Each number is 128 + 32 x the weight over its row's rms, rounded and kept within 0 to 255. Layers, rows and columns count from 0. Numbers have three digits each. The size before them is the row's rms in percent of the matrix's.

# down: layer 2 MLP down (transposed), 1792x448, rms 0.0792, rows 959-1058, columns 128-191
# up: layer 2 MLP up, 1792x448, rms 0.0844, rows 960-1059, columns 128-191
down959 094:158118108131113102099114146096123127132034170084127139114150128123083148139092132109119157168125130141147148165112127162145113103138162153070095135087130117116113069123086149145089157151076168
up960 097:116103128105147150133103096080084174062099122129120143086082141126033082124128114113123053199149092080146141103125139136163079130137092090090164107192136166138124125062184109203170196121157058
down960 100:185153053106131169105131116109147112141131155156153168093186134088082162081101124124107175097152213118100061104145128097184142127143172084162150135116137092128140131127071149103085114096202174
up961 100:119171156149073115159176135125067103139138088118075117166112148151155104143092114206123192141127156199141146093098093103103118144133092094159095096114109144101100109112135077129149083085144129
down961 095:138167121120150096070092102166170183086117174155150121160173125119088117203119141186130157170163173156069114170179129137159126178139139133089165160096146116144142065151119111124076130093154142
up962 097:107188136065086135109113163165126101124120131093122125125188169133112164116152122149147193117137141151123142194148101058115106148145123194076124126169156108105165137117215115110100065141088118
down962 097:128137121114094128150141172107121091134175173158117158143126139135143131129196121124052119117138101109143100127100125184102089115141180044121172167112143151146105121053126134115066170195081150
up963 090:101107136154126143088151182159114169147155175118133122113100071119081127138178070088111159178189193121075085113153167200176135105178106126107150158107129092095065132131178164162129128133115225
down963 100:082104146132146183139097146134080182094154183118156110140151054139110133046101094107120171089132134119137121106165144139102156121119071144118114155178155152119130106148156046096102099171053136
up964 101:094073164115091135092129137158161125139142142150092086186140201064152159038116136142099133168118090145150095109151162145120161042104100117111087141126107060074161131106105096150144138165159100
down964 102:119092117149114136110159134159052103079136091132102155120123169082128147147095174120148102118133173114119115118102124123099172162123137169152097148048141090153104073168130174096107076133150175
up965 087:189114120087067139085127133159133069124116125115173180079142074045158136134069120126095069109069111166077087077112189152126122185100061158151129165127122088091079135153123111104083117142145132
down965 098:135121122157082131187134158159142167119147126152101131200117151143068130124162141115113104098133116154096109127120104126181129168141120064162099111112135103117134161084096105137089147171185124
up966 110:132083104154141134106107131114121156157081105109126066118166152185056171178144171168149120044149128141147080143107133139169135108106103190124101136143122076051143095145112111138193122118160157
down966 102:150126068117130076118153140099105148144129137173113166138090145098088045102077112172113127086136160144090113138163112150095159121085161090163080146155126181165118104126174098123128134113058151
up967 097:143106108178155092141144075090093180092100126142122105174128150138206076068171116119108106103095075130190099115162122147083178135128134118140163047102158153132117130125144123153107119097170178
down967 097:078123112090133134149107117142121138149191130147124117138096139155091121177162194063152140173065101136138128124172162127138172122124144175117177135112135084113123133180059068138158101194123100
up968 083:144152141082143176117146154134187121109129157187108165147145102153110202128105146170076094143107152163103107144168141132119119096056115150147081144133190121160143121176094083107114158153155111
down968 101:141153131128126145068100165109196227144116127085080173135088034115122080127149122182135158146095125124158114150144104171204196097194126155149116108123149115095157163104141096019115177073138157
up969 109:206170157124123156068169172167138153138169091135093115096172137135145125102124133110142162148149161168098143116097078153134145139141139083148082164124168121110172162155113093151110092161144169
down969 106:156168149110137121134146123127138177120146152100126052136132158063169111095169197121186119164169100105105107065087101147103126165183168127137099103161099119052173133099106151153151143126122108
up970 113:121128117108151106081113144190115048146116141212078071128115128174214163097108117117187155070104104146129145222140098136103072111088131122129083107105159150102206130128072088154121082092149151
down970 090:091109165159096177154130122128191138116096094133117123126155093110140086135157139116105111119100152094123090134141166128174125181120178173144111189166162106125094122159158182145122155108155153
up971 096:124063091127132158167148085141088066167096162156113066145160163174131148085154148064099173108090119116163149099156146119110141103111170155144158052096127112115105124126068083137148123109115121
down971 101:125109123154162177127080181101135134123098146166060179137178175134095132128154111072116093164133169171097099070117141149181141075106162067165152131165140126095125143051153162078144143125163086
up972 093:094131081152088162137152076150161160111103177148172153053139131098149123119114099145140149092097163204096183132117119111155115121145119094104116134059123125139072157129133091081067192136147103
down972 096:171121126109131128154148198141199137131106116146142124160123171149116147161122137105048098142125158031156079106149229131132119140131121111127162130130076139118139033080166197133173114167176175
up973 107:125134109090105165085114139082137122173151054143159146063145111074148134071131135122088129106142095132161131181125122173155189104048152089098123128157159142211105090137161139126141144082154080
down973 094:117153146142126098202129141127159173145142114184115107175166153117149171162175153104102144152088143123137113072142147117070097129162123117139097141152123133104158164079113091109101126181126142
up974 106:184159148125183115103143157131140107091128112088155138091141146188094118130116152183147126116151159158162142129124144106153125098135145170055108131079159103122199135146154135084035171089161179
down974 103:115160094123039101152121120108141157182124165132160145110082158132146128142145140127109136132120086135118162147123110109141188115133155094147162105202085162183162149157114123098124169132132108
up975 100:105097135109143140070145113123137120151113156155089118066150128146138082163134099138114129090106130142121115075122128150178148100128109083125119139125074162182110112097150129090167167112140097
down975 101:110122139165152133156085073114143098147133117143109185111137156153188113063095173065198151119134061090099122204082099162101159145143149130152163144121112106066160133163159112121124154107146094
up976 088:106117084122129158184040117147112140153132177201123100189150099142127128154146139100137168141079040118154119193111103173122135101092106099150115069143114097115099092155145054142144101136093135
down976 095:089169124118159146124121137110138093043114108142150091182160161108149145140087157061100120108130155108135135095078160115094138171166142174135111134213174148117134144161084164117095081155108074
up977 096:177145142099158165126101170145137153180100113123197104130144087151111125076095167127080154109116146191116107109089150184163130116143093129122132137123127174127198073166131133085126119102175121
down977 104:170120102165076041113126064111140103132110122134105123149169155064104162166191083162162078124100154085084096078142100136112129093127170115125191140100173104159069142135104170138156141176106093
up978 087:146101128129142162108137100085151120183113081131173113104116115088110141130138157082092155155151067138161101147172131108149115103124159163199112180148170129133091155119075176115131138097130120
down978 092:146128122136123087145110120116123145150169135190174098097112162115131107143155131145132150188146146129080172142177216137178119170102104114176127184132109094195129142103140143124102060148129138
up979 089:090138118164058128190196122194162133117134167137159118131148142144055105116155122144101179114097130154132114104127146144085100125071153120134134113085120095122144143135121151142133163152134144
down979 094:141084047093115118130074143116080089090098131103133138125164102145127097167129125102173071111135143099128148132129085143082136083129114136059154115130152150127201103167102105128081123129146100
up980 108:172159166115160118133151137132121143078090123080118073069183097103132118198129126131144117138137165102121080094076178143150107092144154144103203077127093091128111154145156102147157135177140066
down980 096:126116178133119069086079095125113123189164152196112125147109082160131136166142161129097141115098121154098165129175162106097100081135179165127095138104119140154189160104129184128131092142223116
up981 102:109167144066135146144121179042080200135154156112110095095162107193152181141141123161146085132141138084125162196120104113134170121107148070188103128135116154144084148139158098130146154125090125
down981 101:095105144163110092126070096189161151188144118162147128176091183145116132031091156123100118158127099062119110080102113100138188148061114149165146109113110161141113123127143135150092145149155124
up982 102:100091081149183072128128149114176108073104095119181163190160125160121149175177081175123165141034175131100118122170084164062120107091120159139142051107158139139186104154176148060109113118126117
down982 098:113124190135086118086073127171145131132108078137180059124089101134154129086158146136128101154099092160175129105095120074061120129112168139109124187140138055118100139186084061165120130157117179
up983 101:139122159183035140097150114181143117108177101146126128161141149094101117142106132178137176126123102155080133193135165131152218132178168139120084202128139108154146128134104161101125100153152162
down983 095:119097127053155141066142159151137147156112130058109155153125143101188152159127121066103151102119117128160121117119174124153107099132133106140144111073119146179165096136102109151197152139092073
up984 099:182185141149140118120166161152162080072126102100106117114104110108076127159128111201102227094119106129114136197136139143108110099112106144166141146167127142103148153156179152134135193120085143
down984 101:127135133143187137121143099096098142095117119076171117124152122083145149116175156160145135145159127115111104141127153097117136126163111087162106130117121035102086090128150154037150116118143171
up985 100:189095080080178098158078096116160078110104152115094175125131138122119087128113145189132099150074086099100134117134163195110163119120163160120135119121088149164134153104203100097115115099180107
down985 110:053128206107160175159123141130081168120149087172070140139105142130125155226099116092146131158127160071125118162095130173124152168085121108129152165162065090135082085098109125155070134158146167
up986 103:148093161136145093164147134180065146100077104096105120125109199159084145164120146178057114050121166153098156103115152138151128128124151090152082176136134128121067105070135133137099180180128106
down986 098:073165158131172125088166127163135129098119083133099147103115097135111137176123129101148160114146117115119168155140134152091097113073068131129138082144101136105104134151117149176096085154100141
up987 094:107119148117176097091148192107112120146195115114152093183129081156133122125122157160156090148141108092118191159156104181135186152119181098110118182097134148129096137110078119151090148082110139
down987 092:163130127104118087171148135131140112128095094141107100056177113130129170095124163110196087117120114106143160151149123086035136121209083124125082087060134084085120142120125137067101104149144126
up988 113:177153102152080176132120144108172145143112126121119151128200183099137152096155148153048121117149146136132076163076132177120155132153111137161106190108090155197069084093132113127094134150136118
down988 120:109095164068153127129131153145138089127088191159089188114108201111148071059092137098180127145132124141068139148063132109138189081091133062147206104146080094154150065123128079149085135118123047
up989 093:147190214145134180181165119119097183107145121105145091082130104124135112154079186148079120112097158182085157157101143120077157149168072163171120134150080109131170069144119101126147158112129113
down989 093:153109128144145102164127083122115146213097109117070229087123092140137161115081097152139137135112145052174170096111106123149133137169149086101145122112141147120081165116148135107156099137098129
up990 106:170106102164106180076115140131099106120140103105106170137162152126098139064150172109079131110159103155119117115121107123129155117180131155159111112126130109115125058166136099117134111159140076
down990 104:113136115086124162134177070124106040149145123150163113095113109139076145129120121145123131111080140097121178119136148169148115152062149087095117139119155144152137166083111149111150144125112110
up991 099:119106159136125154150113134066118095165132130145085083194153099092175143102112052101089143154115120166130193120106077133120104199103123080138134107187085140152145148112163065082160113132171128
down991 104:135117134135131135118150118181174137141099134113131218109146115087116145201120086182099168054135163180152113113160111152093181102130129203057071110131168094143116127117135098139139127156132106
up992 089:134131137132133103144109160126229124064179113112102153127184102137064176119136155115145141104120117148090142107155139113176110166128125090185131139137122114127090135119075114090153114107118092
down992 095:149137069128157114132129151168130114182082135171147144098124149105165174145122149163138095124148147116168114133160113139148139146153052195177128102126093041127076122121100117106176121101097118
up993 091:067083093062075163132204182155141131166111109173147151156113159108142121047095133147112124124148035106166146078172142110183106091133146133104101105124091101129137120146166120095048108131200146
down993 100:135099133158138152114164141128135080110122108165095133150139141121106099100111139171106147142126087108161135122160148185079148096156124114186142075167119078138138073163162084083122151088195192
up994 092:097154157131140125118084153078129120153173185146130107173109124174093162050109131150162162147214121122153055165150088093193163132127118072095111088134129086150101091099126131120097080152150079
down994 100:165184077152093181104073071144131121177117082164123137169154127156138153141164146130086084145137119152111109104045125117094152130120157068125184109183149125146104146139202168086096100161163083
up995 113:128142120151116144161123075167098135088104109143120086116138157126113153124096131145116140096157158104129122123106162116148105092118126147116117186116100141174108173124120150105123096075122127
down995 103:074111151108160098142101119162146201161168110094166174169146126086133119118108109086178149095159135132118153148160131118104131100139125130104110129100127145103131097132082105130121139169123102
up996 102:205186194143119148181133176172105142112090121116157143125196109088111131104122154161111161099152102154157104162139162134069102118097168116120185135108143101139119166136133108112160157112092091
down996 096:120131099075114086060085104077111104103134136081116151134066150161147168135116093175147124103139098127138139195150149138124144174150141098161122102127180100079087125139131092140110090076159155
up997 106:119101135157142051067150176161115107116141134108137103115143128164084128140146098158140096092119118146056127099090145191134095180153145132155118101111154120125139092118135096150120193144124128
down997 100:084149162123184149112131161138149152191079154145149177126203065104215184179146155126103160122082095122188154102068159149166124097112101108142084091109088142132131167169164114168172118129087120
up998 113:141137125128145134106144099124149122135068058063137113146102172084098154113154187129105118136088090138162144026161168083133156092183088103060141114122145121121171161105129138104145112093115141
down998 110:081107130108121104120085113144125142096110167196090184167167121144130092123140085175176156124135106127144129225102119168152140182106139109137118128120096175150112071139169128173155126128179129
up999 103:146159058177126153122135135120178169137137142139222093161172093175091122184143133172117140105092119203110166098162105172139030142119128134148122147120115087169156114091127071089129127110115118
down999 099:102143122116117109110143192142141107186192135125137125080105154198122146132126092183128159082092152093155096096112166102118132195139152091101048108122142122094182169146094093164115082153160168
up1000 119:099139130110142126122131138094207200133112158144192090182111108158115123152135176155089139097179187114111129086102150122115147136117081130126104153080182149095100097146043131091117108085076106
down1000 134:191182112111159148141115156143137141116081150130095092055099104104146079102148170138102176204106173154151139150178158109116122058111096109103125200155109164167096088146152163158073142145128156
up1001 101:137139094191062128133074112098113078176123150041064120114103113119203094139122131082155159129174108196090121142116160180231082107134143087087171123084139155145104141112041113170147133148182143
down1001 102:152066202174140179115116074127166103099105054153189127112124098155119170133096138173069122120099123106134121057092064086099130153126107154159114086091086096145140153147113152135112113171076155
up1002 138:134151134078114187208095073142177116144065103076124123109101087118174108116158146107065125101125138169138107061141170082101125081124180094134122138139136132185109142106081131130157150143127166
down1002 119:133114113215083112164149142127094101123118139181127117168116128135106141104100061142120180089193116180135063151065098152154154121089105132167072204109101116144130073107118124105140161082164106
up1003 094:153205132109095073178136100177150114107127075151181092120165077100124123114128122092126142134088088054123100114144151163102116164133102064097148159119017120112110141115122109131115164137121109
down1003 094:109103126104106122072141128119202151120165159081121142156096095075156101099098140134143157129149154171145125097125091111164120162128129184102179133129163149072154149162099128064119108159158099
up1004 109:168149111140126139187114119143143161154107118141127109112130125124160159094103092126084066108102131127095122211098119124124167147152084098153122143081100164127138091153156152057071120143175053
down1004 102:115128125135187164095123102134140083107083070161151055137112103136141136125091134138092121115117132172115114134073145148110127153148088047121126113130128029111183194131122086146120101121107072
up1005 095:100107093102138115144195090097110072123143093178113091098146065126124150100150151161142154139143148103167110130123124169102170088195132131143155137102095060059136202136073176143100102185156173
down1005 103:149102103119137150147139181093080172123147100082158166139132106161088119083194184113106139120129102113149129104096101174198149078150140127125143124157168163160100113077139146133144134104147136
up1006 101:136084157067144174182174078156151083063137129133128094120151138135099073154107125170102190069140114193142186078150118140071073106144193105076091062122116142128125080164145143112135076197086123
down1006 103:136144113138200125146112218116105142181151113126145170161134112115140117142194142102137130064133096090094110077157191123123157130113140081138127156131168111137123131159136109094104197107148171
up1007 096:175115111101066120112126158135131170127173149062164115119087106091093117140132112137151095129113113128165120153159165133118114166149144142119135179139089099102122142112085156168102063154179134
down1007 099:135129105153118092118137095200143118098170098136114134143176134153103056122100194108119081090142086102137141095170098124095136061174101159139119083166114159124050143101144096107120149131149139
up1008 097:165135168169140124023127115195183101096130100109137093116191151088088113144150115147107093169158123075130112130150136125110078070140065068128113162125096128116163108064135116068174160129095120
down1008 094:062149195150104147117170155082122098155107092094126139148074133111155102147108118178124088106076087098127155147078079161127131165147146137135177159094133150080175087176203152123184096198148093
up1009 093:167131141235131068115191084161154126084095208093118143064152087125128175131140096151114125063161164076153083148156150164190199144185146105127172133116124099120167175092154117162147153162127099
down1009 097:083151133179096107123141157130063073086145138104122138097149087167118089204166146133113138071166134117153143130099126086136140126095149088112113118124152150145141106147158156110119137173129134
up1010 093:070152108077151099113184170142198161139112107106110159131163115149117156085135180071105151124144076081175139177136149156089146081167164053140068146178140163105149117139073130127133084066126080
down1010 100:127158178101100179164092103132146095174147152115166096172052153130187089106166097115158110119113123126114160152048162142063143124094179105075187112127119103077123144132116084128142131119112149
up1011 112:086109154138150139168153134137155125184186143089155166102125137157148122101124174124159096143089167122111098086081101125091118111160103164138126111149088131144138159121146081104084178120124089
down1011 105:111118133136053122141101187168085168154073150179072148110133146151155108119175103112138104116151115163110118127167129132161161133106142125128104129102082192136155147139116160197161128075134161
up1012 106:146102088137160165135119149149085102171146160136106119138093147162111127114164083119124090116098178119049096146168064115092098138162155126121102073098169104142086089090247083116122100091044104
down1012 108:107140160097150171160135157114103135079120090109094153122148138065148124160086107089150125161133189151122099146171091135105151093167150118121172128106156167187133105147187128197124176074109138
up1013 103:138111117159102131155092175083115221094127099154154080122168106120157142148147136074114107107104134173104108144149132159136149046127136205158071167107140167203149136082118089091147115117141094
down1013 090:083095108123111129135155082138132067124142155071106135166104193090142170078132130149111177136126129095119198149101108111109102101157089146171142141135138111094063086172115214154155113130078134
up1014 093:142136132130153075152150107069079098202081190159102164195117141165132131115120117183121168145151066151166127103068074107134093150170101163117139120139106112128141190139101119099160095126140153
down1014 099:162201132138167169139108107201103110211136056206117088120091136140112124097125107113178109161138183135118188132115139179060168130148130137119125143093150160150107107138120124157164124122149097
up1015 114:174159122078082153162098126137144195144147146123119133050111137089158119108166136129153103072148167144150138126160159148057132068134192127130081123148210123111112092106082111173113141124081150
down1015 092:120119132132150081117091084148137104089116123168144124144218143167143062129114148092121159157119122112166057147124129141177140165066136161133138132145059150148090093105166161118133155143162107
up1016 097:138114152130145151138156131134105082124105142170138185150146113110101095136199156166153163156162112102086083119104171142145165133059165137109121173132116077118148156149115168144090098140156104
down1016 095:155089066135092095087146071081117157157094138126157149179191085160107162129101111124097133092119201129091130142102169053112111158121103133133146117049107148094114151088122165106120195139167136
up1017 095:147127184175094153152140140146155116145171144172115065070141134108151128100106059147154155200093108065165127216117178102158163117142115081133173173195104158155149175099094127129179115185139055
down1017 093:107148117152087102096100128133083167155131111156083092095157164178122113126179156113092108140103150091162113116082153114118173160176077092128102037089184131125155092127152177163144138096120190
up1018 081:137119132162138069192114184141152111093055143112155128103164176122097162081104060164090138044147102105164145113192080104105143148142104120147131121110126168116109114116158063151110105131183140
down1018 095:126103110103127109147126151115150107173122109149139127077191158149190136102135151145100165101081077150146193133156171091129134105140129192126118151095156101139116185078128164144095039153147150
up1019 096:114114184093181140105122190161148148157124135176104112219100078134119120112148152154071099151094106150130106119110168137107136091171116176129147141144170143085156098105116142103115113089107180
down1019 090:130155119106066173104101120105169122192124130109156124087088121134128142149111087139142179111125163103066100120096103152185093148165151156131150107125150147159083103148112134132131105131066063
up1020 097:158061142184110175103138172090162137123178086122135124120132106132084152174147193171126127094093117121082120134117144091163104150155112139093114122142149146118220113130113159119065145120127196
down1020 097:096122117086049063056138118076105097157145101118111172125139132150082128113125135105119137122172140119149120142096124122132143137128169104131114144133132167169124149131149131112209087141105148
up1021 101:116182180151073091126120137124102129050198060157113116159102100156130132158097050142098064147152141176079089127093150122118160141154163120168098111172112140104118117085142148097122141098120077
down1021 091:087134167157085154079136122153106141160113132076124107162091134212160123147137137110120136101141091119116187067161145083075153151107141070089136119038109121188185109188132140197175131112096119
up1022 084:134083133084119103174184069186129188083122165094185096100168106144061146170165112113119182134189115116179162136129099079069165180126066112079136173133078145176078157147133064113065099133101090
down1022 092:171113130136155192094145177163087145199135149108159180124101147082184092108145110141188099195111179139163134118130109088133110104108048126149067089140107113149165116176128114124147084121120114
up1023 123:126105127201165128111087137145155105111167061133141082131166162117121081164089124128089205138150088122129095123155166124135177151145102119139097128132128061103236107131167101103121137129136144
down1023 117:118163115052132115174123124089164103150124146102101111147123138113118143092079142099120122090158115086066100090218108133136131158109163101133187086125124146096133160114163137160157128145085221
up1024 101:197078190206092114104112137133156154113164143151132203089133120149116110071164099134147153158129169129106128165144104093185097133136121099154158142145103154166154135101087173156106157083111114
down1024 095:124072134160096148105143081153168150194147061130117192167103118146167113161146162137151146052177103136093092037129162172112148168088140129100097163094157127148129154119115095204156105112137097
up1025 098:142076181111171172136135065123101120155216156067146120114113163111114146140102120107155128099055116189134151078177141114089156086066086098126154070113147106150175134101124109097095126141198082
down1025 113:196138140079124083092108162109124070055106181126173151110144170109141114081128113160121088132127108133191156094130199153076143138068156131080143114140134118174162118091132154071118157126081092
up1026 106:100128126084106129078134094103074120123172158112149099099137190102103147124123149188118148197134144137161104182174070087131063153148149142167139141134151137125147125068093117162140084119073143
down1026 100:125106148119131112119200174151142115146172084173106118152111157126150111155115176111105198152159103183122139109110117125168145133124101102129102123140074128133100149169157139129158107160147079
up1027 103:149122066111144082111152126138118168129140091105140136180109111073146115117117072143161109113108136150079138177175165138162157239130116108117161161132177179175112117121105144186090182189114110
down1027 103:134113168143113132143115050115144091185150102119140099123109134119097178111141209131175156150158181090136173142113182141075082036129137136140203117156135101152145171140151147097121088072081142
up1028 107:166135103184126172171146148177163175140140106064109094097169187105118129123128066116112122136129121156111089113139113171144165163149117092089098157161181071117172122122135149120158170171182108
down1028 111:128116095156118148105119155081126133123173091129078092148143120093124083093167136072121179174145146094158113134108060132165132149134108138130145158124054126137071070199102082169139127113151161
up1029 116:184140156108160132150112176179107157160135130138112112116113167138105131167113136109148137017212085136128132105085161133135137124132133159138125154154145143147180139097082117088109144148106135
down1029 102:056177133141102049078138117143095076179064106188071149102100133175167165115096136129116192108116054110124180166133080130113149137091089102093156118101119126129102093144118131118135134115178072
up1030 098:138122147097153143149075181185115206136102086133081120072075097146050160159095045134120133124101151108159121086129143201136104119104096132140145111109091108159207052154176082109154103141166141
down1030 108:156185073140087112135194130091130104099115168093145189185132120147124114132138099086071150091110148081139113139075131133180093120133123187150144143100168090139138119128155113110098110139122123
up1031 103:093148130055113078144160144154103175074153103192099100153139093125102122138146089170147111139095080157154146101164139175150123151119164073123209204113138101112168181155162120152150169144140132
down1031 102:085184131139119119168129092097130173189128139135136151132093089032134175138126132130200113128120153103142116133164101160102081088103146118095183121144142173126074112125067145123126108103152135
up1032 089:087099143178155105155198186155084071075088123103147110098145148099146107112131113134136085122144118053127060109178129165180121137116083075176150121185153061054126124182098152068139134182141114
down1032 095:114138073182101133047152123131140129185117117073111134161134148092158150081125158123078146167148110144117158080151067136130152050093177125081118134052175157134171151096103127117120148101167127
up1033 098:110088124122126148160112124143127147090174178159146094130061153123095120080138123148131103077154068199085130114169144155110183091159114144169140150099100161159137084156059087128136162117109118
down1033 105:130082152104081142132094092157152076162154101165092080175053094143164132120121098195111142046090155115153173117154184110159129111102121075104168145147129132147087088040128121120146165162123190
up1034 096:105112129082140114157077095092189187143113164127083141157157171174106152105112094111107155146119105126133127136135104180149171155103120124064147109130126108139087085138137143085142142135081155
down1034 098:092153132149075095071141125157123093095161101162150104112096163105172160123143159059118149069124168148077138133128162146105099169111123117140114111125151197102103132151125108139101099166125101
up1035 099:132062132123148176105112083152152095101148077135124138064133138095088083158087087112057129130073134195113122111138158150082093163106104139145163139131119140131094032101125109078160159130125148
down1035 104:107146136129132101125122085091117135141177154135138091123180208125166127172138154130083115124136081118161083067090124125091154118134139126070122115170101136092081123187128078132110154121182121
up1036 095:139054138184178131110170097179075096106113145139090176166144106113124126132108075096131151145171108092150139118127124128116093135130111150073195140056109101154066166046125158115142147175123170
down1036 094:142164121056168128130114127128140122088076109121154107062135149069161169165136158122146103113153144216088130126139107188101173130082096127129178101166134154125203142091106118092134112134102090
up1037 104:190140154107077087087108134139188131133104088142116173100154188126138123150129157109141113134059086115167102115129153150139097089074117081082094137087135085178147133177119094180173144090175123
down1037 098:192079099120115114134185159079135178128172110206150099127133102081089111105068156117087157103151184127073079118163134089141134127181122087072108123123117160156071089123148140100141086150177112
up1038 106:095142126116102134069128077125102081106115151107080151091166109125116154104154190158102045112143133153101132118102178122164134132149132115078059176162148135140065122119161136057098104151161086
down1038 094:147093075128164132157097142106177131094045134097195145152169173181151139157127033116202142125122110121141157174117087165082178102141103214180131125082093099135144134157080111140086110147106148
up1039 109:081083137166096121138071148087132058158107131148125062134142150081163063078102113110108184182136140129149099127146138184096128136153108146149165153109149113145087128177152155124155142146092127
down1039 108:137141110184152128065138122120110102160114102094130167134067146145102161145135130175110156108139133188113138165070136086106143148177156173128143135182175122102137153133185124088137168219099133
up1040 102:124079195082126095150169126131132146148103104105104094187121201108144172161113095183134142149118135115178097160106158109027149116164134113173135088156134142117109094181141101144154122181182137
down1040 095:138091127173133137125112138153100141094078142141168166087138137133136029146159198134116148155129144151086146190170094127111125130140124104120168148118177140145102177134141177108086154099137136
up1041 090:142125138170145134104074098157179115117122104103126135102097132093116153151092124122126167129085121128127127137162102124134148172121171167147123179122133175108131207131128106168165107090060179
down1041 096:132103156125138129145160095128160139163089146139110105157148133141187128090149141102142100138102146133143097128115133137163078133137175102192208088094159085101149064105199140126113209143158089
up1042 106:146159111155154174170130138127150088129180111076139129102190175175138105085142145064213144105090116111120144117121084179107081136132149118160158164078070153134069102184146139159127107156146128
down1042 104:154153071124104087138094191134116120126141113132088149190079088073167096146114088123123070139145074125107142140163155105184153183131109147113145121146124189158119041134156082145163132122107107
up1043 117:155102167099116118138108140163158123149213214119123150160142118131154156104148111196098132167167116193184158085126134184175090093050126104160102093137132136069125051123168096123173096140143132
down1043 107:142147123106142161140101098154126137161146141080135089154151124103132161159192195131161148156127107077091162124134084082147080138117147141102116143118135149128052119164139105068068103117047126
up1044 103:116192152147120205120129187173102127115179137057155119059120155116106141105114105138145096106149178105172115142125076126168151146125120143137166193137155167089142160089148117104102133082122079
down1044 095:096109059143175146133149075137109075175113092074095114133097168115146089152137134154164153179188113110110190139126157112119065145116114112078090075169161167095050129188183111119150123118096114
up1045 093:109136178147134167203121122064118169099153138109160125147110144124162157164122126134050117162155072150055127112129109136095137132088121177149208122107134135128106161075107146124122122161082065
down1045 094:115153087116119146128138140131073116118146163132122113150127100127181132088064108113191208084180167137165150165047135071120135117103079144134109114133140104188150130146128076102117141113086150
up1046 092:099079101088143170161134121092107117110107110106142070084124127106134164153137143167171185182196139117106147155103118151134109116141106119153126120114119134130103175151092116202076169094163150
down1046 100:110109176163190103084176142115103123154136085127192126169074133129206103202154155094183157129170135130107138138141176166181165159067093118157107149167099125139115187091093120137182134168082103
up1047 107:165127163159198107148121166163140137148122152114090139164206093100111122033135085161122210117133150045122070108126110082106154150108119140069207100105130143106158138096143206100062168090167107
down1047 104:122100144142107167110133135129109200180112114167116159138096101184126176148099130128143105136099106086085178116129080074130141111132120122113121145116123114121105202151115113167106103116126068
up1048 093:115135143068164114119079162125167138085117101080096136170141137115201116160132184151130145053154150190151150145137129152117112086136136138084101124111158165095100149110081119159150116146124102
down1048 091:158152128107160139162158144172113120102136171142138148141076157116122117190118143148073103123108134070115100184162152110164116149150122130132105100121097126189109039164145174131177147134064169
up1049 108:114164107133153166151119130084122114122186163143170119155078130161156114092197183020102093130113171117166133133155124179168067168112117114168121100145150100108041117112195128118119131074106170
down1049 098:095152151153074105130066087083095110128072105142145162139077136071131144139068180110137206124126137158132133173094168133134101174089125093112142152128085115083153121133162163154192102210090082
up1050 105:195146141097100132077123163102165159117181060179137180130163088057123186137159092117122105149141122096135134125164124157132120209073148187162175187171114054157086000093106108067134137050141092
down1050 100:117178114127213128078178096135094112134199154107156104142164150146059151106182168166149141155129149132106121114167136119138087183138122135121109112104185113117105095100167119105095121136126122
up1051 092:183137139118097108197151137074130115074119117177136061069119158102127113133142163118116122134129078159140164162157144089121184112139158161093131175148156071120114099098180132134135078180096085
down1051 098:150142120089198108068147083140142096088125150155093163116157130165112122088115151064070162121153081111152125121136122135099121092147125138135110162148134156163121124105155152181144139121118136
up1052 105:150154106108105057150110171135141092077090148080100126155146080129127086127065135151097113102114123129184090116132138198137125138137133125068147118104169144121122128141115170095182185109149151
down1052 103:176128136107168145161094092112101162104160170183101174151096195112146125060145143104133155171157123142119068185109146130159115100146155116136165172180133070103104106107131129115123085122176143
up1053 093:136129110140149073173123137064126079121127142187150136080179184160055091054151130148142085141189120160125098107123139108087169081132108128141071160167163109072097107060109113138167096125102094
down1053 095:125127099041143141171051166085078119184105113115164158103180116080112167175080190125152123127066114100143163128155070131111128124111118127094141172111161136100127093123171165128093151113155167
up1054 097:085132099142138145110120151159149119139107135159096104163141156122169120156098142123192124186049138132116169125122145127098103107128123109185119172142108150083093107195136092104111147174137149
down1054 098:109149149156122091084116108148098111102158111120164140128145100124108103052156179159105177156098123116140126191098117053108169182128197086107189118109123159120136161198203161122083160154119120
up1055 092:143153134180081114157114132175126223124111137086083118099091137112078195156100110089108132103096112109124144115139164077155153178126134146081094123120114187142118133146086126089150168132116168
down1055 107:136179095083142118131117100147126149155136107092180096158075162163182169128134122078081202152147098104157094109138127105165126102063105171139094151147094141097156133147142080137064184102105111
up1056 105:154114131172113116077158183160141112140145102129135178115106164099120100155185118137086104151122092109145079119088142106160212140137106242143119087138122118111157137142101126132204125141190120
down1056 100:066107157108048157141124137151166107147098162084044098165114151089179088141085081082141080156099113119060177101160134132128096058124108104082145115125139122093126103132123104153135115083109059
up1057 088:143109085176096120143134157126096154171157168093130166121158118164154107127088141125137110101051123149162138129115136092168132144151075144084158098095117086136187082119127186141072154165173143
down1057 092:069119104151110117158174114154123105087139169134128197127114180137115147121132175099107142062145095153091087134131179188167114150182133094078135107183153176124151161180117100191106125096145073
up1058 103:171098150131107124161199117122177074121132104112109157088112115095151142101096088108121116130104109108129110107125046127194148190121136071123179100127172117144132035122176097144094095111172171
down1058 099:172097126138133059126101137174111090136174114127168112114146109112123116159162154108169075184102124161158163102127109128136136141159165118096180062119074164187145127098102164117121082087155143
up1059 115:070142148103029089126176162149132053133100062094056091115195143074141168151095078119089131085104126131152082147143092073143152152146150121142126131150137132143171152155184174144122159144114152